config.toml
n_layer = 15
d_model = 320
n_head = 5
n_kv_head = 5
head_dim = 64
d_mlp = 2560
vocab_size = 8192
activation = "gelu"
norm = "layernorm"
norm_place = "pre"
norm_eps = 1e-06
positions = "alibi"
qk_norm = false
attn_scale = 0.125
bias = "all"
tie_embeddings = true
parallel_block = false
init = "normal"
init_std_qkv = 0.0297
init_std_o = 0.00542
init_std_up = 0.0297
init_std_down = 0.00192
optimizer = "soap_variant"
lr = 0.00292
beta1 = 0.95
beta2 = 0.99
weight_decay = 0.081
lr_head = 0.00737
grad_clip = 2.0
warmup_steps = 200
schedule = "wsd"
decay_fraction = 0.567
decay_shape = "sqrt"
final_lr_fraction = 0.05
batch_tokens = [65536, 131072, 196608]
seq_len = 512
doc_mask = true
train_tokens = 588100000
steps = 4606
dataset = "wikipedia_en"
Each number is 128 + 32 x the weight over its row's rms, rounded and kept within 0 to 255. Layers, rows and columns count from 0. Numbers have three digits each. The size before them is the row's rms in percent of the matrix's.

# layer 9 MLP down (transposed), 2560x320, rms 0.151, rows 474-560, columns 80-159
109:177073134151137135124119110049118153109182138143063126103098078150129126108075148103147143154109170086121083083175079106135162113137088085161171129124120147134124162141115134134099085124070181088088133143145128132186124096064107101190089099
096:093139068119109091108125147163161123126066121078124132141134096249165171183075110111155090152125166092122092155147141096163151173135125080104035127144115085155148147133192148095109160155087103060116072110129093121127148092106136162154132106
097:132140106141141104099136086055125160107108161079185110095157125151138123171097124117160076178096112138083167105150194148100156152178154106092120106162104133167155104165111121120105187150069162100080168108091163136149078144094100153147141152
103:123086101106144107140116112078154125113108099160165116182095117096197105160123078172112141120098098145098123109112098061063123163132151126117150120100117131162091121146137084161149155120183105135128098086129148132104128080114119146115105107
110:193064122097139119097157136161118084121106155173164128152127118149103141100134092148119157153137135088164138146115148105159158139126133127117107095077140130104180138115119185112159159168065108188161110114122129117151188103138166166162147097
093:138166144123159116095138141145159090140136127077150139149089139133108132172127144122155144119135125087137115187117109113111156225068145103147111173125126130122170093141112175098129099182131154172176111143156159105112092128097048133079093117
090:141153110073171194106151099112159174102114075151127138142163093101102143129107101172160127120113125157127124145156151174142142149174120225183127150120100123134135154090079100121185138160088050114172136148119133109104148154113152127114117128
106:100112143154109116108075108148114133183156099158155131095135153144143137100138098090128154156139120094122100138185150138189140061070112113126147082130207173123150130119150143149071151088101197162174144120150117108154174185135097126106075101
091:132128116090164215158105100124141108076123113189150103111108179108138140139159199124130144137117135160147135113141147139102130142100173098090147143106132138161142104113140126146098162164122134105104137103130107080178088142136115148168137104
090:165189108143149132101154163139178152124154129065096155065120153046065119132105141118101094157105113111143127146148097132086091141125109132149052121132103133158166137102171101043127146130132150118154161182137123129081163126143142138065169167
096:195088133118147097135183157110156136141128071100102107147135108136153092129191139138138152154123136135085168120110115102096138074140098088117111106093142185160160137166182105117114120138159145140125134151132165180101098141145102068098108140
103:151133162146118073121138088138162106166101156140106099150084147152138159107130191139170101119101198085144113091112121128163122180110149090156131178090109079093176129149166106113163111152159184178186155081112122090137133141097139122124082125
093:089132124070081084110088128132196117093141110148128186158115098168164102158122096127154130105112125108129141115115156093164139135169146133171121137087118200093121145154055116107188146063155129124152150106129091098117107091130134135128128068
097:176128071074082083169126071102179138122154098152093126113130165108160090144096188101124087113125125191087084148182161146148131122142157139062148109080114153136142123134097043094156156136134166097111117103117118111120136197141165124120082101
079:087144137128144124132157085131125114128129149153131122125100126148105139056147064140133083154113130140132115126174114130126112121152170255106145105165145104173194115123078173117174124151149111121169108110103173148127174141130098175169095125
110:156116154118064137153110127126155123083088102078119132120027079116163103126122138077118135124159070102150174195151138177138114134168135115117162125142126109093138101160107182193115110174138165134169088148112141090114128128147072135064112206
098:067218121152153182139116069071133103111063147142053112102151127091122114133133098171151061182138118151156172088095170135090127146163143123119113113127147145121158138115077137124128119081152134081175092121115134060074149133143136139141124174
085:159094108123122141123177143125127133168136135155145154145090167201119104070103155073103114116089095149158138175169163174124192097135100117161136124135138158205132159105083083142144168121114108118153137127125088161131084102174090161137192143
121:206155116022144146160131171136085145148132106138113164121190148091046110079119117079113143147112139093133187086170119127094158131106132158109145153112140081110118130122108141073079123107132137112179151125045161094143150129126109148136193146
101:155120082127138115149068105114067196082128105184209152117141115176119104109144152127123114157042147156197156171098141122132132100097156117114143138051158166126155147164149109120148060116125145157211076146132079106134095144080166213148109142
107:130167126097134188130091135104084108119104057128149076160124084153105121120144088214103194133078154171156187148116164154119117151153119163143140131084194143122167106057109128138175124157093142112115105127151029097153103133136132100091114103
105:133144141115128171067118122128124120117177188119117140116140113140091084171150119172078146153154131162169155160143167092173191170105138153185138116175090108118138111140094178121118139121131178140102113138142184122123176169123122099188117073
082:112142133146135163148103120135170113148104110104140090141129151060159087148094117156116086154136137124167113096187118167131055144125159125086120121134173186134132144133135144142189141091223136075025121142127159168123108178172120140085120142
089:125137127102166105165079116103150197137082133138159184083147129141093118138136175129184125098124086132119120131122120099044132104162085071146116145105158089142117128153100162156106138120120215162208170071083077104074148119178071155158112158
104:115141161151042138112115123111137146134067137139130118108099157087105158123104084141112162129217107102081101130097101086145137113124185124158145139127157131169088144162092206102102137116119148197116118161092151175106114128142131145104071153
106:101115160135154143139127155152167087156112162211095127117086225117118163129152125128083148176148143133151118151128174146149087066232147118098146127093125164186067152095142176064159095174136157102171089129106130161108132119078084128152128127
096:174147149117142134135102152086114110179142079118122088106086121093173108115126145125119141122142138079135083159154130130140094169163106157088178107220105169122111145135136126094143131136155151137070160159111114083138126115115076114124097117
103:164102144107112198119123146121149123186180121154164162139135128106131113111082140100161162096123160135201155154128129176173130121115060155106184133147124148155134120117153157102124124118150190108209095156137104182156148194137094068054093130
097:117144155171134150158182113095186141127133127098180113143083100108132127154120147115155164146121181104108078131100092131142118130122126090122163158103148178118129107081127204158073154132128124201138144136095157187150126144139139135119114140
103:105102129154166110126147122083114192112153124081127120196109061102143201148093101126178164143105120127161095105098132124124123123140139112148170188093150156146119160110132164122195162127099093163136129152125122152130154088100180153132112115
100:096146079142127162100133125140141112204116137089115088116202165139128126149109110112127091121113136128168130150124128189157151084112112123152124116145144201131106087135116117095082164190078125127116114151124187145130156167147071048074131077
094:123063145152151126129117146092102107132126142157116100158129081148142144153190052147128108183107131156124151082224096132127152104154152142156121102153147119202129141068124119090158142175051170149070122126143147088143093098123136096078071157
107:123177197108135119112170152125131171143117105109135179169107081123043139159150123054124128138105137154135124162136087188181153159093050097155107179113107128106091094131083133134122139129074127093158106158133124165129132103150155060179091082
095:112099144136105102186161134133113063119119140166150084129134118122094147147084169177170125123126168156183121185083138138135095131078157099106094118116194092110156091190113118096155114200084151174137133130184197181032127113160080041087168164
096:158137120135145162126135109108144098148164140096135147158186139113158151144089140131105103150106105132117126106128192107132108155104164100000133072063100192171101148137071118130147136117153135154151098118158172120110096154073069129084134103
095:083159087142115134129121116133099153129108142172092094106067125109132113153113058116144077075100134122134153155175152082096062108160102166137118129092103165144125130057106123153118115126170147132116152073125187107128153076151153116100159114
109:079109191106108129139135108119061161148120112134113129103070138163119104125128126101060083118101106136134116127091146117099125112135134119108127069144165164118159064100165100217171100122144147131147056172063174114112116143138119118162136142
101:080102153100066144135083101157120133150124109158124112085123127115144131151100147138156165103117130105172165091110140162186113112097084143130122104142121068187113176128166094072140078122086096162164106112200060072138076128093114137083123194
090:200150117095087141155117109094138093057109114108130111090078212090089096144152132132108055118110088105174077098156167168074143143124130120115156112161134140140139069146192156142119164121070131144213153161140119128165159132116146183109139146
097:099101131162136108086115182140147116133120160073124120105092057094123190101218086122114136137129129123161071121116135113154166116114115170108105068198175136136130148128130103065144193107092180114043149115077129185189086172173116163172115161
102:144095118089177182111162133157112186118098165120133149132127148134059093215141162189145137110146111158140133134132152063119148117179121134147152089113145110111156148137137111086143188128096214113114087171154100140131126054161142133071128129
100:131138118176132113132110144144152150171069130068147091146154136101149108137079090127134103133174149099165108121182124134130122082111126162135130128173104072108130123150176070094119126158211136098119061131136143146163132140090097089068158097
106:164136126087089113134198161125162133088158091107133125104132135140124105155148068146146083105091149103093120127158149127158116127152122112174187142124157163110137147138152116120136173161142059139118150054096090147073097095155115109140157105
100:122127105144107098132063134116115189127081081134150114121071155118119146134137107188114107134143065160116163112079119133129155161139154118117109104134079091092129148156119088092202119129160156129149079151156099142149171144168128158116140121
103:142070079115102128144166152134121161138121078113147090103128148140156097140154116108095152155152097141151132088102098129076125125174129152143133133143183157172178115070126151130116143155120118183205055125110142094120123138142157107120104161
094:124124118128153136119130100123147125121106155147115119158079143116165123143165097045093052153099136130166139119124133130141111156110127163178133203157171145130054195113119149123145157128139169118135153151104094106160137122163118147143134119
124:173112106132095176117149154123103202129152198166120095138094103132191157165127115149150185134080160116103102099125122095136135131111095076140112159159153108138107141164151137102125143141147099091140192118127159090141143126116104080113122090
099:120125116131161099158131132118108086129159129128119106146076139070132080180096144059127118103113110152139130173111154130070088157110177116110174110106093101143153092184063127118140146152103132151123109162118121107159092101132122127162098119
117:161129113146114118075150100167101091147153113173068107104138167112123107091135123118107138115139108108157072060095135099151090129087110146127116129149126170132148103142098195060135141111112098162200145146120175123128115122149088073124108101
100:162088166058128126102116168151122054135118166093138143139108089123108121159096123111084148115079139168117148151141085139117149099132177074125131147175111103099135107085109150116145108121079110064171127146094068142107162119155133110116139113
102:169131119229147112148042166103126071139096126109108106095051126075103135125108115134090146136108116127175125143170142152151115188127104111132098130117160113180175073155103098101124185166086121181127164114155136148133090131137107147137125103
099:101140133107145108071144172121126079136111198120141201135152150107111164108108163086150111178067145124157143111133110160089116084147140147094120112097092112099192118135168133113092168056093128073117090148072178127130157089134134023110091173
097:149165140164085108116061132127074170168120113103153132109117177090143094172157143150123119109112127099117114092076166125071118108118144127128066096099075143146141091193124110171137120101112147130171109097127116142085166098129149086117141141
094:203119136091131118151097169166144094120168170128120134063100113154151145108138135172098152120089181094112177125165115177161111121119129101083075152099117105119164116165109096124174127100147109128095108109060133142125109066085133168087169185
095:107116112151172148094143184146128167139184154127123183128131143089132149069158101081128137129124164151145121130112158104144122131129143113248111143092107145120152118076076199176106064118107160094138101168075153134159138172146130144111143126
089:119165173189114086092153171153158149095147135156098160140122072124141147087114083205136142149057129136096106131118107125141074161161145121126132116081114134166161088137125117163134093177096065109108088112148190163175123124121131123117150076
092:169150138129072088143073126133070076071163150100094084130123073100071108117104145154088112109134151114141114121123127160164099061092080137079066149190116188106205146101128177119064168122125165135116068119159095126123165141117088107111112142
092:112126119107118145110040101139129129117135075149137126155080101111177149156108122136198110097145110092130083175131152121104162128117099171116122051160086156075149125131109113149123157075180126094072173169108183077159119132144121160168133084
099:154137110189158117118173156144106131113106204115110089081131170189171183072115170143135126136158173037110146157146125109140114140087096146108079136120081159151077172178123116113147131142140136113109165170092109121088147166167119102120092069
099:138164140101123099106149064143100155102143107140121146142128166145183134150122123163085176101116061105110160103129111150106104112157151110207166133071208160106157120146144119132136141089117127149113093127114066145096138089131098129075083121
088:134127107161137131099157093059135091140166114147101112061168099139106103139144104111125137139121124126123165132143131133081126093190116132140148102099126166119179009108155114139109169072079161060044141066119053083157140114089112115120129137
100:107099122165173057132144149150091128107125096112142112129128091138121127173132109141106144082118096086106138070033054095116118176097172087186149124107125172078146116181098029123136110143114112105146175153116166105095147090076172171150104142
099:145127172182127121138160107151101127158084110126098138093112201071083161191097126130118097103121151127138068109110164121135120136107095140099152109104133156118129095099050080087105211155106095131099097155092109177159152094100039148100118104
104:080178087046128134140156096117085131153122155141131171144167150145118172120097157154141092119108140130084134089221142176121092123117162071108106152134080123108142155114097127067115114145132148174153160148145154132128117137180142070100175159
096:093102140185107128093151123125106116093139129131120088095147114165109070131082097139181141101177125136215154096126138187110138112109128137092183115143083136153166166111149171139155164162133132139119155159125174113131097196079092121145156125
101:133158136166225161103129131181171152055056111130137119158172115092079159063151093109154173136130138122185114162163132121084076166130109135154142147131069143110129141165119126119108125136087140135131137111140097179111117136152090137149106146
102:071161094155170159175120144089157138163111139101118118169100120072126099174162168084103152132117095154087121105177110102138129153133122157136124177116175078146121171163132096182086120086117121119165147105165127153100068133156138088128119109
092:079065104168126118108145115155112107094140138129108129151140186085117081142109148154136116165161163155109116071054107144147073154092114244111171135122146114151130105085090054120135108111155136115078165136145087101090113111074143094155092132
099:107094136105062115107123168141089184161112103073136110125115114124118140122117098122095197186077089140114126126080111160101105150139127142101116109164106075124174153054159128168153123113107114143154182097154112125142143157147114141102154106
099:148072121131115142120130115073149115189081178112122154127111134129111113151135150104123154190118117196190110187196120076105126157161132146145097129121098125079122082135134104154153145106126185151093095162133200133149092163056159145139100145
110:160154080110125135143123079187127091117101135103179177068189073169095131149149098197118138128066115169143164130070143162133098128100133169170156157106148128092089062113102087077097067158163161165111149156094153185114133162074144167075161120
103:139090138157178149113074101150109146140148148099100085148145140137156119115160123152129168125106109097086111149088117095087119117114156114155130068150171146195085169140172145104102074156129155163152185199100071130166118141157085159200150071
102:176086138115150128103104097187150119150121067118136150127124155084124164099106159134172133102095126131130149148174138138152071152081144125103110168137075087147172096117084114141147146204095115086152155157161183105069131178145152112127114141
107:121095140103132184135188123206172064136108099127070092122131133100094153149105148141101131111150096072137141129169155116115191146158099175124170127141111146129148123095204140129126133133140179113136104127142143144172143167104091111114105133
094:112128084112116089136144105177139103094123143088113181188126164096121105120099176167121134129094086121123160092124166130060108105141176143125090109128092127125096140181116117114134118192194149130117133106141086180118125132123149110123145134
103:163148158203046141141089112182103117159144174125139104168114085134140100108106154153134126181156105094185134173139117175191071104175157167142168126128178147131183130091133108111098109182150069131126110148114099180154162129123138100117113082
102:141142176168115084115106156069127129140094140119104179148119152125120057203135160059160157109100164169185090142193123102144133135102145109173159144155122132119167120123190122137111145180112184147165162126092153123128163168170123135151166115
102:135116087153129113097128130076117117089124095124112171155115121109212125147114122142188085159101133146177190110123121120117127131119127154156091125143044149143093139140128152170064123122164154142213115121131128095144172192079109141108141103
088:089098145147130118132159131096130136147143144162122155105121110056111156150102118088125112148125142107159104187183144119058118106102076075093147088099094132083152145150111113162159113133103120143160155113128141114181151122136181146070144136
102:119135123114155106180139112126132159156207129125143160141138149112181119136102102145170078166217069139155097163120192174065115111136150059141091147118114126129138154135115129156218137118125073114149110134182078125147142181134067193129130115
093:095142083127076104138162142112192152105156095116078119123078117162147123118177176133115146110147064156092105132139177118131126103166162103170131108148118161060121066133123113128143080154110096128129154186122204159138070062093140160106060079
102:116105125101108146116150128155098115114110102107092125135128125166092197127119055130094184099113134141137113142130151154186124162137115106090144136146145138153198144129059103165146177175181133104130137091116152112130098088113097172137144083
109:124091112156105183138149102173179104117117144098198142128072187146095110177066128113119123118046095123120155105140146136159129198134127111114136106159109117162101104139097095112095134118108119172209117126082118135166084071118105142120159113
100:146148110139147158084091101098122082102051104135132158093091149144126110088116128181113112116149134063082146145111136099118182086108134135181195160091161105140152162096091177131109116088106091174152127152097179140097160094092195128118081127
107:163194168087209122166171128154132133117092095103158116138146146100087094136149141127103169119163117111048143121149206167108115138135146155129142174156114104076105077095143184073221125136095216120119178134119201090123136165129077174097144091
092:111106096130113136115091122113096075088115157105130130166095093102153143080089121201095158112132117129070104137113177134146145131124097112145143150155131165091079143111011125077108163145135110112099178135132126113089145071094128142134096164
096:104167159181072108173095094076100119090113183112183109144165062127191087148146134105107092112092133075107185125167135151179112061130069111160108125164138173176167112127148169133112145148119173186179117122164146067143103143110133156131170121
# layer 9 MLP up, 2560x320, rms 0.156, rows 475-560, columns 80-159
096:154122074160109188126147121099189200199138172105145188069089216117110123113127124167113124055099127154104156157129152129120133100113144178175147103155133163085084104129117125078076112069143162167111179125141126153106116099130104057130183146
094:169146161105127135147130087132219129082091167118097146097116160112137085129100100137097108051179163132130147172177126121079134113149173128185121102116086143164132143157196166143095111192171181153118098154182099119166130153106088176064062119
100:076144112107063140135122123186073122111146143164112096148118167160183136066133069108141065087096166085089172185168135137136174164093096081145120098089093050094152088139205148089092165138161183162128111138124152118123098234134153105134092119
109:161061126117086155132087137154153086141124133159105105098106135095171145127134089135100132145104143145146172183112147126197113168164146096141124093155128144079122113121112157118099194157101137118131056121069184127142160164146077147122102105
098:139136125054072127128110146129121100079125144093134111118160154169073125158170147157124087100189102145096104146104139136134115106122158075108126184109127125149152119185117171115136132132200136141113141120097134152098143152181083154160087141
091:145145141121079145156121172086168104120130109119111112161157103171137122095086078141172120131069151134123141225095069118098103144079159176107147142050071101157153154137152099087079112125133212147105109088123137188145135154152131158130165178
103:107124099120168127109172104133169104134106136101098097111184167095117069133120104117141149064129091168206130069080124092108080173110177155144100147176142132098136132122162129156069127161158096131141072105116114133173052133124130130180144064
094:109108114145103050085129123176106079139115102120059120150140102109102117135064061160091141119162097095147103155142094075153140099092131130142138094123124112194128148133144155155137097131114096126163133174051145150073152076129140134117133114
096:076078113077055122146113103112169139157190114165177147159161119166177136176077086142118140079202149151113125107131112126127111137166141132144165141120164094132108064124120119157111246165137062152121100119132131128096113146143116150129114119
104:114090117121107163163096143051125120120170073153161181107117104151174129168094086108115090079093128168163123094153086110133126094096143060154128104183139117134114121155119117094138083111117207191171131102127090145107156140096163117118098158
098:095085128115147133183132129167088140143124168060192163147123151101114131115103116140147186174105065131050130141129167151136124114066132126123142127110135134111134169120119091131199125083116083081111078154113150120156101099071105193182196118
095:142145145074141168118170100102203109092146119133164149115149178109194080139214141070056105141136112154132163131134119170158157117127137120115104102117159102155077162136113161068103081099061084093112086111124111092112137124123090135147180122
104:131135100160103122132158109112152137194145180128121115134123105162124103126113157157125144106138043087084136067090129083120175143153150126077179139184160186122126082134129074083108132115137113161135114062150101117117123096075128091110130110
092:122196105093099126062133162063082128137106157153110120063106123170086136114092113074113163123086155053131125137125123180145160176109080107182133108102134106098142123140155160096142151164139166091185154105071172183060192101126148112068095153
108:141117110082138119113088106136177096112155116097148136145046169149128126119161131119170095148119176178108121189193117106142137160095117139138102163147084111099119097133167199195070084104154135176112101108153132125117180149170119158075083132
100:168141107162090113164098134063145141145121093048126117158171080090108102129159140165170125148156121115146120157096189182094073093111151092118077085080128116186126131146108134069137089102125173160081166130126104153102152124117110062074142146
099:174133102138122171129163127142130145132124129132132119167084123157124092124100190145114133151069109144126120185122190091113119109190162135175168103098091120150139082161123060157139167099135137063069192120117100145172118063115105192168187163
100:120149103114119196158093116091196239111133131125087122086159162199161145141172120173109163110163137108101114113143083139133104155120100125130099176140128164142157133069082114119085181111118066069176149077181125065181152149133153149098109119
101:074096153114175103120098099083130107138121131094127151184139146122119161129081112161132105111100210137162126161166116163085135133151096126125186124108117082144105128198118141106140129102137079154112141109157146154153129146098107110146123100
105:199134106179124192131148074124127149206095090147120128104146127107125169123107113150172118122135126129096132099082160085125161094138139162148106111129103117085163138099189102111096113112094160105118076130123106132120120163100122098121110108
103:193062172148185157134153154164100107148148140142140134055180164185099132102084112118084128160136099116180137105081094092066129146122145133063143180150099087159120149114119115088148109116089108134167131160137166130159114123151168099114050134
093:095149134117099184185131136153117166160112064159098140176114095146102136146163131131125175146147094202120060143112119094135130088095191132158118151122095138106094120111148163126137164178013180159041087095130141123120081137121159149102122066
100:168164117155132132137172104143110172090094138117158149163125144131104097173137182143149113128139110083167156139129098140126124102117139117160128097117144115141181107091095152146092121113162123101083141087099128114079134165137106168163136139
103:091147149125125148012139109124099131102105084126105160107119122197124169198106164125159154154164123145146138109153114155148130090142162126138140143114057138124084136092128134153159137116059122161117193131132133102091162096203166078146111105
104:115142152123126122112146188084119158135080177143147127126139166122188145202121137127132077171141133127049143101141126156149183122168155160117118112197115170160144136116132102095101152128182106139135097105138141179144160144151084105139145087
103:098151159119151173158140195110114151093110155139117088126125097108078176152110125123115195152168145197136140093125123133151100044155130144139146137142067119167134166169103107131158124165037100099073123147122167106121153119097125122099167201
099:139141127133082131147124085105098164140120107109114182088161120059185170110089106153086126156131083189150073145166131115141128103135099148132094096122141127060111094099111114145124124106209023076086176131059148080098107135162203145078140101
102:106099127163100086148129148124111142082110107145085103124094071142118164098154089117150089056119162183113136156082129087202169167096179132136108121107171135156081115145157174107124156121112133110082137170069122151117135144106185120159144137
105:169126116172098136186182088057085213137158105062133120132123142116116183123150156084144069129153131164123074101094131182157150193165155109170115131115194165164166140054187102125121154093130104125146159108145172159123143134093188089110113111
100:166096145096132140116126145191166134123137137135072106139104167159109108118139144104134159094129119127113153148118189081124095159127169142165116202160091111140091089173082082151125083123111108121110046073099172145209126102129079132116165166
101:178197072090146095129170077112202149112107081109128092130129176202092112056089122145178116096103115119094089148132153159105135189141082139099146138140103076109137087099186117086084088165091170134146050162127091078118152157109125118114126108
102:128143154138140133155089154162154149094135151176138178119126129144103142103157099120095087135114157134126148063129116143149157168109166138183101108111125143169151092113144120099086112164159144124082154102155116149116119106100061097201115141
101:140121127150129191143126097129207195154109129073149163117119131117172139115191170127154096098124117179121123083174156079153151078098156152184128155160153146138127141103210136092118094108200153112117108113033120124111129087148135160117099149
094:111111119141090111117125133114125109128179140194179113175186135092149161095098091075127107159132130095173161173117112100149093162106049125122142150122084089148125176129147185129148126123154127120113112114118128184188150110120087144197085154
100:091098147166160159150143125114135061103122151172144121169144167104136174126134144132123103115079142168128077127153098148136119072099103153162142073135148122169128125105126164137138169083157114093122113140168093146085136134128059128174111139
104:144187167116158126128183185155132180074180144090061113172039141112093135169094143144105141182102195056078121161098135125121132121135142090099125080085113117152156095105157116118130104138149132074145147153109167114087131102131169120133167118
100:060150123103136169156115106147149162113144061149090166154140073122150112149136147215150092110119090109176117158171127095157160118148152163131160087115132195162107110138121081152115184131116149090140082124115165116160102182097108087135143104
096:155150061143128082122129085112145143122093133174100058138177076100120163140189121125112135123138113095170101140128101138184119102140168141144133044150112154123100114150117110111151147157171106131112213109122140070122117136177155103181115137
094:125121170098171018141109126166155146144134208180120211101139099166170094124083172127163138031083135138150137119131127128161147131087140112137078104085121131122152167082143151133104144152086127131122184140100044180157073108119145108156091135
102:074119127100159093133170138097157190099110090134126153084160061059024137105180151096173140098123121123138083158152128157106158099146078167106175121160126125137103131102123150116241104111097099116104143192124117185132176139166111141150075080
093:097094168160122085158158121156087095120087129068094105117100217157127099123098092150109111137149118135103138149096089045199082193121126142096110079199137134145105169097153169142118141144196152154065115109150110165121121192125056100181109119
106:180067146085110187191079164094123100111130116152112121119115105179139167141111119109107132126123127138132123133119099131106145121190151147152185080125144122137122074181146100095161130154120073120109161163181124111104173135098161145188189088
099:108154067084139157056128093090118160135152075101116165109107126095171076070074112147149162132106160120155095161152120104153136122110193163151115115088106123128104126087165119150099131090118099137079062096076153171100131137163073207067117130
103:115095156162168116138107153083134136118148148041137132128154091106122127101148131133168079091106128050152132126048109214172180108152099078141124085096107153107152144128113054123097120118118167104127101159133159124123151173125170167068108144
096:158166115192091142175134121156112145098100163212119101096140130173142201123077140090154159162106137103179153066116141076143196122136118164139169104023081129140165106103165141116117128128069113122060102147141111140133117123108074156141126150
100:124122132088105114164082080088096128176151101110139145163136169183165143132111107136102164134057147130099118129131182122070115149144090126124165128130153197137195166103189157104078091107113088062156111119114131108147142124077154147135118100
097:116120144145186166128155142132151127139179114130166134126118129150103124125082131191097180154156145110202095049168145118161177116111127147166112088104122135190122185059167147153089135148116149117143139168086094148139192106106126108169058090
109:129133108130108117119114125177158148147086121082116184104120134155116147145112110103142139124109159106139134065136112125114099111157119068176160135108109148137154119100099151125145112176066201222102129151149132145120145154189075114161178138
100:156149139106121140147108127124115109062150153035139104138111162128142107095168080069127134104122128109140135109087103143141132171124150093153073131089151176118134132155073140082150105112086135123082174099126091165151072095093159156078171133
099:136152133059161106114125094094108146163104100167143162110147087107138132088115132135126142082186154193124184087164104152152103142136148146117088106083206121124145177130083109129184116105196142186118113127170120115202091173128175108111131120
101:090127073130163135164089119090118144153148088110095109071164182139088116191101127143138154049059131125151152177092156112095197122180126120052160164121120142117102153042140131114161088155096136113148130171142068065143111102129170094082133136
098:120127069111140091080078099067101129111132121049152105096120120144073123147123109161108146143124125111122153113147180083117069095085118136124149145098155121205125168065138133111097158128120133125085131150197131139124103160141181123191109099
098:087118156092130133042087104086142109077173079070130130135116121158142123160066135211147057168124091146122161136162147208141096097128097115090069197136144097118159141116131183126169122097119087106124177180098057112144097144113103135194106120
099:107050043112118111112152093097139156182110116118134166194116088090092101086126163141137085086113181152137150131126120148060129109109172160104134116070103156104157075081136184148107078115114143123122141152142149162175101112152139099157186123
092:091090118128168124120098074103153201133088065095077138121106186098109160196112150150147113119167173135123167097152146105136178104116177158103145156157095132065145112090168145121103119069162154151112096179092067102109131121058157113121153154
099:147103152154128184084150103083161131117112206119162136176073157119169122133173126077128127154204174129100092150118165197140172137131111131151108115132228099135150121102120134118175164126091130055143115174119132121087145113102157162102125144
094:138070168136145133183096052134164142094112129069127123121091179121128163149125122153178073100151142139130139151088094134088193147125111139072152115094070168079150148119123105119158045078108173142070148170124157106101124124169097133139142141
100:133041074104115143079122104125155108122149144149084087131132139151094115130174082107169167194110111143189123141137134108117122142135110117102113098110184103128153183131132085091098123179109111167102171116075148126128112138083188105108140122
107:185135123120178148100097134063136104160125093136136121145142130133142084130079100196155116143135167130099146132155093113160141087164159140130090171178074078150141118123147117106077107142213162079136091167109185192104163099140184122132138091
097:079142181127119095166125151147072130100077121115122112141062155125094139111078101091074138117088119113113109100112108089130146160117122109087161149140127154076158159188161112172159066136157127183169159092163161201120095152092139096155104102
100:104164171105127139083217151117162155121152118160167124105126217147107115195087135165053179159103126077123085164175136130200105105119129069157140165151083155159192140115092097153116120139189117161158133173103141191144074141077085089103145149
097:111118081114159159153169106109119144147152130083193136149108131095160089029102118127109122168091165117098130150197177146118073047134198059146114175194110121102126171089191125121085109170140132110114135101172124126131147150113173121138077145
104:152182089139136169137157131107160186091108144144113070144127189087186090077187120089086069122154138140109157135152099088111171079134155150104132037147119136118146130150114128048165152142178124172117063042071149089146145072133171152175175104
104:129174166172111118104151117105095105144141157165157123105155100122085131152129140190129133117157138178145119117126141152089159135135120128152142181177162143159131074165149174139113097125142093139072138105132156122147105133091078097081138180
103:140155075130110162149112104090130106139128145140141180090094104161156157127136170132153178139145133135188129154182209165125105171121158113088125128102151093089103092106059126141128097106120111145079115139161100119125135122027255126144095134
102:069149121088112067161146129150151141127123120177108137132106135087133094111074148086158128081124149088089181081111150093103128098144141139184150087063127069164140081175105091095116119099095094132096137123162121184114057178099122133151040170
100:132133145185122121077107139181120177125164132152100171117132146163168209132096142178110177136124126065099155093125175130110109105083189194142137069128139141132114183143106126119116178072069082140157125132143181189146141094133147113077093109
098:211168102152097118137140112141137121102126131139097143166155138152147167108116096111111112137129093152081168142131102052148132182089167153105126118124118119137155150084142104118118160149066155112130141186147093163130196112146044139110101198
100:110180095128107142148088099155140163204183146155131134167115083196116075053128062146186162110135196205152135115114139099152116202076160129126147129130112093165171084103066108139101120195052081138097162137114109142130138128117123114165115148
106:204141135131118116105137167121080109094120061200126163154182086115132143094097104143086157137095076161138166131091132118094165119113149112132094110165109120128138119097141185114114063115157145106080122172168097134081150127181117120138133115
101:159171130131117186148113135149114174156172117117129133094142083151088098082145164143100172154118110159190134164142154117150104135152153125126137138169151105107150138090169139123097104046107129149185147142171095092113133189155133109144088151
099:133131093196098106100138110123137123114166141134142068115125179166163102139173153144175124180135106130129105114098139126153139143126132117125102085104128094079110130135153153135084070095041096106170123107120113092103201106138150148211142134
102:070185176171094150132102159188174086130163098162092136164129144133134152070112149140151086152140117179122135115108095123167193085124124139193087114166109108091086119142102081131131122134109110063127134170123108155139082096085110179088060105
096:150123111141121175073158140105096099114178095124129142101071129152166128039116113069168120214105126121133143157147168113136093177125083118133190135091138141144142120163188129154163152167136194125089153171099113139113119166136124149107122186
101:151131100097127141133108110155173131080132127172092110133130193105116106060085107122096128131151142118120128147117166153206127142076098115139136089163155144169095157114110143201110115143119047091148162159138170158124083132077104072151147140
101:117174094093129124130137109094077112143152140149155134086086151179104093136155137091120183161089158117051163116177090126158206134137041104065129118105165102166088110113168078138151117109160144136178121133150138048114094133128137152139113130
102:133138118111080080117134144093152148119122165124084127121178163128070147150124094119124129065204141114105129165138155113127111063000126184139203083139138154077184133113201092140115120109122062174137126116149095192133139103096087100147156205
091:144097159112119081140084189085151149120145097097086077119136153122130137135187065132132174073123128159143121146109139129065189122157099142136160178111132141171126122155130019064094145103146131079091109161140130134114153095079111138111109160
107:097164154143121096149124093136168149081188182111097140190124103124069093109115137109122152161114145125097137058127121169145137126125107100157119087139116181151141159115125152138127113146088139169086166188093108111093122109153164188107113114
098:150120107086095149164093148121122139093075155097105076121186160154134196118072115095158173119114114093080095122169144146097157088126124165048105133114177097105105148166103124073116115059125099107123107124168088134149182157147150155141122072
102:145132067113138117114111115131131192140154127128118151128121105091115144080130086135144120153192201155111114192113151058158169139145129158159169137154186111139255114132140095099128150122033119087094089191147146123124113137124115147131134145
106:132176178105073125109151086148176093130071183091122118091133130091079109145126119140170105164138130125117135169112148149124192143096085087117193124170112122154149123126139100123132143097155131101121155143159163104126129142166117090090107099
104:163097154125100140141144115170173120119112122099149105096107138176129093072126143118144087122105128157066124096110119175080127195083120065147130144117088145177090081114129103100100118094098086155091125124155083122170082148100146159168208110
102:121128110130153147134146106118116189155104142145152111144137052132162163157188074145143161091105133112091123137114121131152125155094138182113159170127188190166075123215106167181117107176169050098150111126131094147127174085077137143094190136
100:147115118104052146131099135117098095069106163165100122149144142137134113105095172106145054099136071108091139070110136080123157091180122062099174176197155134081129123123174130116127130151096149200103133154056147155090095113117151143106110113
101:113124124135166111168117131162106099106150129189116104174098128162140108162155069099141089076120123076169127143130132180199067107128157077124126140161081152093192076150143145062127187121118129130106112141140093203128091142153098121122116075